config = dict(
    rope_theta=10000.0,
    qk_norm=True,
    init_std_qkv=0.018,
    init_std_o=0.0,
    learning_rate=0.0191,
    decay_fraction=0.848,
    decay_shape='linear',
    batch_tokens=131072,
    dataset='wikipedia_en',
)
Each number is 128 + 24 x the weight over its row's rms, rounded and kept within 0 to 255. Layers, rows and columns count from 0. The size above them is the row's rms in percent of the matrix's.

# layer 8 attention query, 768x768, rms 0.0377, rows 9-12,72-75, columns 0-255
size [102 130  88  84  68 101 121  85]
[[ 99 132 143 150 101 135 133 122 115 118 124 153 105 111 126 114 152 171 118 114 154 174  97 145 119 125 109 106 127 181  98 139 144 156  88 120 100  84 102 118 119 131  99  98 154 103 134 116 109 142 139 130 100 150 146 114 118 124 128 152 153  85 116 162 159  71 177 128 138 130 136  82 118 127 126 139 111 135 149 167 115 130 108 127 127 123  98 143 102 141 137 129 130 107 141 113 126 139 115 138 197 120 114 146 136 111 136 116 142 130 106 117 168  81 120 143 152 146 155 125 160  99 134 124  91 129 133 115 130 123 128 117 116 116 144 141 112  99 113 137 128 105 146 147 119 162 118  98  66 161  79 158 116 109 154 137  94 142 122 117 105  91 127 128 184  86 151 139 120 159 132 117  76 119 166 119 109 106 115 131 141 124 132 117 133 158 137 131  99 100  96 119 147 166  90 126 164 158 124 110 138 161  90 151 126 161  91 140 150 155 118 145 106 107 112 117 141 145 144 113 131 103 161 133 100 147 136 172 131 126 120 136 117  86 146 114 134 124 165 168 114 176 153 133 150 100 113 137 142 143 132 108 164 130 107 105]
 [135 119 121 149 117 197 162 127 109 149 114 103  86 144 109 100 152  83  83 102 111  72 144  81 148 123 112 124 112 117 128 107 127  94 120 132  95  74 131 160 129 112 128  85 151 153 144  95 127 138 127 134 134 129 105 134 120 101 139 150  93 129 106 149 156 172  89 114 110 126 133 122 128 138 113 111 150 118 196 147 106 124 115 145 141 137 141 145 108  76 108 101 137 101 106 183 115  80 134 121 123 111 144 146 107 142 141 141 138 115 132 126 121 116 136 107 138 119 145 102 134 128 143 128 175 180  80 139 148 141 120 145 108  60 133 129 124  56 144 156 135 104 121 128 118 142  68 117 141 153 116 195 137 122 135 196 135 149 153 150 143 108 102  99 111 121  77 127 121 165  82 153 130 121 147 105 161 136 154 100  94 103 117 129 117 152 117 171 111 109 138  81 117 104 120 118 139 123 110 140 131 164 138  91 151 125 138 153 142 169 127 170 147 150 111 190  90 169 129 166 151 177  99 157 137 134 123 160 134 136 111 106 146 133 134 123 196 143 122 140 151 131 138 128 130  98 139 177 125 139 117 125 140 147 128 132]
 [102 112 151 134 140 141 135  96 157 138 153 146 125 137 155 101  64 118 158 126 152 138 131 141  85 113 138 112 128 128 100 106 145  74 145 100 151 119 139 144 113 121 115 152 107 128 162  94 174 113 138 156 113 128 124 157 136 130  90 141 124 161  92 129 126  73 129  96 123 102  92 127 151 178 109 128 117 164 131 102 155 125 159 128 121 123 113 137 145  98  95 146 128 108 134 159 161 113 144 109 130 117 143 114 137 108 110 126 120  74 128 105 107 104 132 112 117 118  77 125 115 145 125 135 106 117 112 148 128 113 184  82 111 136 169  89  89 123 150 143  78 155 144 111 156  80 140 106 140 132 139 127 120 125 195 107 142 136 144 120 115  92 122 121 143 143 103 132 125 125 155 127 117  95 115 144 133 144 144 122 142 107 120  88 120 104  82 139  93 128 120  99 122 138 160 126 140 158  90 119 163 106 165 165 181 129 192 117 119 149 148 107 128 123 116 107 129 174 119  89  82 104 154 124  90 118  92  87 135 102 136  91 143 132 139 123 100 127 101 117 124  71 132 121 121 151 138 126 139 156 174 159 136 113 105 112]
 [125 107 133 158 105 148 143 124 111  94 176 116 112 127 135 107 112 141 119 137 140 121 131 149 103 105 136 115 115 126  87 118 115 112 113 104 145 138 107  82 110 186 112 145  90  80 163 121 152 126 100 129 150 121 130 116  73 114 153 107 133 106 135 157 123 119 133 116 146 137 118 104 124 161 152 140 125 132 122 140 126 134  84 134 109 115 116 105  97 105 109  87 136 105  70 167 132 109 149 120 135 117 108 150 119 117 161 109 212 142 123 169 119  80 127 144 117 104 116 147 138 114 144 115 138 110 122 103  88 132 127 116 127 129 153 196 149 120  86  76  89 170 130 138 121  79 133 157 167 122 147 166 146 108 136  68 114 119 103 125 112 133 119 160 153 102 130 109 122 140 128 149  88 105 154 202 109 145 155  97 168 143  92  88 143 111 125 128 151  91 166 140 152 145 127 120  91 148 105 158 126 117 127 120 152 135 143 112 123 158  72 152 115 129 134 103 152 110  84 124 134 145 142 134 120 123 141 167 164  92 106  75 142  96 159 163 137 140  82 128 180 158  80 167 108 147 112 103 127 148 108 152 152 126 121 147]
 [108 137  98 116 155 112 163 167 116 153 118 139 119 109 149 111 137 173 116  95 125 139 150 111 123  64 125 131  96  74 143 146  64  82 153 153 164 140 119 136 135  92 150 159 156 165  86 137 127 131 176 150 161 114 130 115 154 150 157 154 172 146 144  92 143 153 144 128 129 118 123  88 127 126 170 125 123 129 108 169 141 119 125 102 131 126  72  78 114 106 117 176 127 162 144 104 151  71 166 126 112 150 124  70 155 128 108 125 129 159 122 107 118 144 108 107  92 117 115 149 124 134 151 127 103 113  95 116  75 151 116 143 131  82 132 133 124 128 151 182 139 107 138 193 141 158 115 108 146 130 159 116 144 165 107 150 147 113 128  92 162 147 128  98 101 154 154 120 108 151 139 129 162 126 116 108 112 123 157 148  84 137 123 121 160 144 130 133 117  93 111 140 158  85  99  92 215 117 151 133 149 115 108 104 100 114 110 145 144  84 109 181 124 156 153 144 127 136 136 101 127 138  76 108 146 137 103 114 109 140 160  92 112 123 134 105  70  98 113 112 153 128 110 145  78 127 176 118 143 118  99 128  97 111 174 137]
 [118 149 125 138 124 104 123 173 130 168 118 144 150 147 154 116 183 122 117 142 123 126 105 112  97 124 126 143 142 140 113 171 143 119 168 134 122 147 133 160 113 110  94 151 132 118 127  83  77 130 155 171 104  95  72 111 168 145 143  96 190 152 124 153 140  88 124 160 144 115 101 127 125 160 115  83 159 127 102 129 133  98 123  96 167 165  94  90 133 150 104  61 107  96 142 134 128 157 162 127 126 159 137 103 131 109 112 115 134  94 110 157 103 127  70 158 132 132 110 106 163 113 154  98 132 142 112 143 108 110 140 112 138 112 102 146 179 106 115 187  96 114 134 140 162 135  96 154 119 165 117 117 171 138 123 110 148 125 105 113 118 150 122  98 145 179 129 118 130 158 178 133 119 154 119 108 187 148 142  80 119 150 108 170  67 168 121 137 128 155 166 146 146  83 103 127 135 172 111 113 129 150 142 109 144 155 108 106 134 113  57 135  79 131 103 105 126 127 125 128 136 137 118 113 140 160 129 158  91 104 130 123 117 109 112 123 123 130 155 160 205 131 113 157  82 150 142  69 101 131 138 117 123 122 148 131]
 [170 107 117 128 123 145 142 132  99  92 108 134 122 110 129 124  95 155  85  78 188 160 167 139 157 146 136 140 122 119 141 143  96 114 128  72 144 120 175 139 152 143 152 112 115  78 126 135 125 117 132  93 157 131  92 136 112 107 158 120 171  82 144 146  85 147 103 110  77 126  85 122 101 133 108  98 117 140 136 150 147 110 116 136 116 125 120 112 106  70 139 111 160 146 145 114 133 116 136 152 142 110 132 130 144 112 119 151 144 172 158 121 128 141 152 122  83 123 153 119 128  99 150 134 159 134 110 179 116 135 115 128 134 140 132  99 106 150 163 155 131 133 155 122 137  90 106  84 130 117 143 171  86 108  81 152 139 128 144 105 141 121 141 118 141  94 166 110 102  93 114 122 122  97 109 118  98 120 116 149  88 146 124 116 204 105 138 109 154  95 104  86 150 162 114 112 171  97 122 138  93 121 101 120  83 150 166 133 130  88 136 127 149  91 110 111  60 104 111 116 143 121 188 157 178 124 163 146 152 148 149 139 126 116 107 185  91 163 123 165 103 109 121 121 157 125  83 127 102 137 125 141 145 126 147 144]
 [156 124 108 138 108 148 156 124 134 137 125 128 103 107 137 115  90  69 140 114 145 134 125 138 139 109 123 101 149 137 148 135 134 119 135 165 168 126  87  88 112 101 144 144  94 165  85 162 169 144 106 153 100 107 123 141 139 128 117 143 101 158 132 119 169 158 117 107  86 154 163  91 144 131 137 130 130 160 147 148 101 127 113 170 117 111 119 109 134 139 116 214 135 116 140 152 110  49 109 126 161  92 127 131 142 161 136 142  92 159 126 106 143 159 133 138 129 126 114 129 147 170 129 114 137 116 146  94 141 119 147 128  78 124 131 128  96 103 137  89 111 131 149 118 164 152 151 102 105 102 135 102 111 134 169 150  78 127 178 128  85 120 111 126  97 173  84  78 147 118 122 119 153 139 127 125 105 152 126 115 161 148 155 107 131 115 143 118 152 118 151 107  94 117 123 112 134  99 147 112 125 149 133 126 175 122 119 130 136 155  76 156 130 151 136 158 163 140 122 123 104 139  99 110 151  89 102 125 133 105 126 113 105 128 133  91  89  66  95 138 109 115 154 114 112 106 136 105 106 105 121  91 116 133 114 128]]
# layer 8 attention key, 384x768, rms 0.0375, rows 8-11, columns 0-255
size [ 92  98 112  89]
[[147 130  79 130 127 112  95 125 134 136  86  94 157 109 104 167 112 106 140 147 127 125 117  93 128 138 127  99 135 138 135  99 104 167 118 153 113 132 120 133 164 166 160 134 124 105 104  99 141 110 171  96 113 146 129 167 102 139 142 128 146 133 147 148 133 139 110 107 119 166 147 177 111 143 148 124 105  80 129 130 128 127 131 131 140 110 123 107  86 124 103 137 111 163 133 153 118 144  61 122 110 166 139 113 130 155 116  87  90 114 102  82  79 139 131  82 143  89  86 115  94 129 116 153 129 114 166 122 119 157 132 139 112 105 115 118  93 187 156 141 133 165 111 111 151 170 102 135 135 125 114  93 127 136 142 118 169 121  86 144 132  81 134 156 127  99 132 119 133 144 155 151 150  91 115  97 123 121 144 168 106 168 152 169 117  67 110 102 169 119 131 139 105 124 114 102 117 141 158 144 123 103 133 142 123 142  99 144 130 113 121 129 167 147 103 112 119  80 118 160  89 121 145 154 127 119 115  63 100 127 164 127 149  68 148 189 102 141 148 146 133 138 154 125 122 116 146 120 151 152 167 110 128 162 138 164]
 [126 147 105 163 110 140 137  85 164 148 114 112 127 159 161 160  87  80 143 162  98 116 161 141 128  95 143 151  87 147 146 119 121 133 156 148 124  99 145 100 130 172 129 152 101 133 147 124 115 135 124 132 123 139 133 128 135 125  90 123 156 119 138  97 122 107 111 101 134 132 134  92 123 158  90  74 185 142 162 127  96 150  86 133  81 157 109 134 141 121 136 105 112 143  89 105 114 101 141 171 117 173 107 134  95 140 118 151 115 135 149 134 130 122 129 143 147 137 148 114 140 130 104  75 140 164 166 161  99 141 154 136 122 162 113 156 184 110 114 129 119 121 174 184 134 144 122 161 141 169 110  98 119 128 128 115 136 113 114 124 127 153 124 102 115 109 144  93 115 108 104 163  93 157 158 155 113 124 146 116 140 125  95 119 147 105 141 126  96 155 169 154 139 147 142 170  99 128  82 137 122 140 161 103 131  84 141  71 120 119 120 114 124 152 109 115 117 104 124 154 105 137 155 129 104 166 141  91  71 158 127 145 121 130 131  88 119 116 130 132 148 144 121 130 113 153 135 127 119 103 150 128  94  82 148 141]
 [171 141 133 115 133 112 121 116 128 100 138 171 176 108 150 124 126 149 160 151 141 138 113 143 104  77 114  88 162 113 123  81 115 142 145 125 149 178 123  80 151 146 135 142 151  89 125 168  97 159 143 131  86 119 129 153 124 127  92  90 136 125 184 153 105 117 137 138 151 106 120  89 137 110 130 149 119 118 138 155 162 112 139 104  96 140 129 151 121 143 119 134 124 110 150 125  96 166 115 165 131 143 120 110 141 109 105 148 177 132 100 142 125 134 147 122 130 101 129 103 158 129 100 140 115 168 148 102  86 161  75 112 136 149  92 146 177 151  88 112 161 156 115  74  99 120 136 153 134 115 116  98 114 140 124 133 145 147 137 135 115 123 123  72 152 108 137 126 116 129 111 129 132 147  86 141 141 165 170 167 106 143 150 141 144 171 164 143 139 129 142 151 167 106 132 108 129  89 158 128 105 144 145 140 125 149 101 109 133 127 123 151 103 146 123 145 118  79 104 101 112 127  86 149 210 121 124 109 113 113 118 143 103 110 160 197 171 118 114 122 108 146 112 159 108 143 147 101 100 123 164 155  87 151 129 128]
 [136 138 142  89 124 161 127 129  94 143 133 108 151  88 113 151 116  98 132 130 139 106 114 126 120 128 132 147  90 118 127 137 168 128  98 113 147 172 108  80 104 175 179 123 153 150 135 121 122 134 139 168 142 111 141 111 106 155 115 131 130 142 104 117 107 108 165 165 116 127 121 133 154 128 131 133 112 122 157 128 104 142 117 107 142 122 137 150 108 126 119 153 113 160 108 145  83 116 128 168  94 135 157 136 140 139 127  71 107 135 111 135 155  54 127 136 147 105 112 136 103 136 116 119  92 123 130 108 118 113 136 121 145 130 120 130 133 164 119 118 102 148 114 125 158 134 126 104 131 113 134 114 132 118 154 120 128 145 121 124 116 153  94 129 121 122 148 153 145 154  93 152  88  91  93 115 119 113 133 151 121 124 119 178 127 121 148 132 147 143 169 126 143 153 141  83 110  79 148 146  67 101 131 138 119 142 159 152  95 161 121 114 164 150 128 133 171  94 156 120 156 104 159 163 137 114 151 107 131 140 130  70  98  93 125 123  76 125 133  95 151 100 149 132 124 151 130 128 177 126 127 138 146 125 145 137]]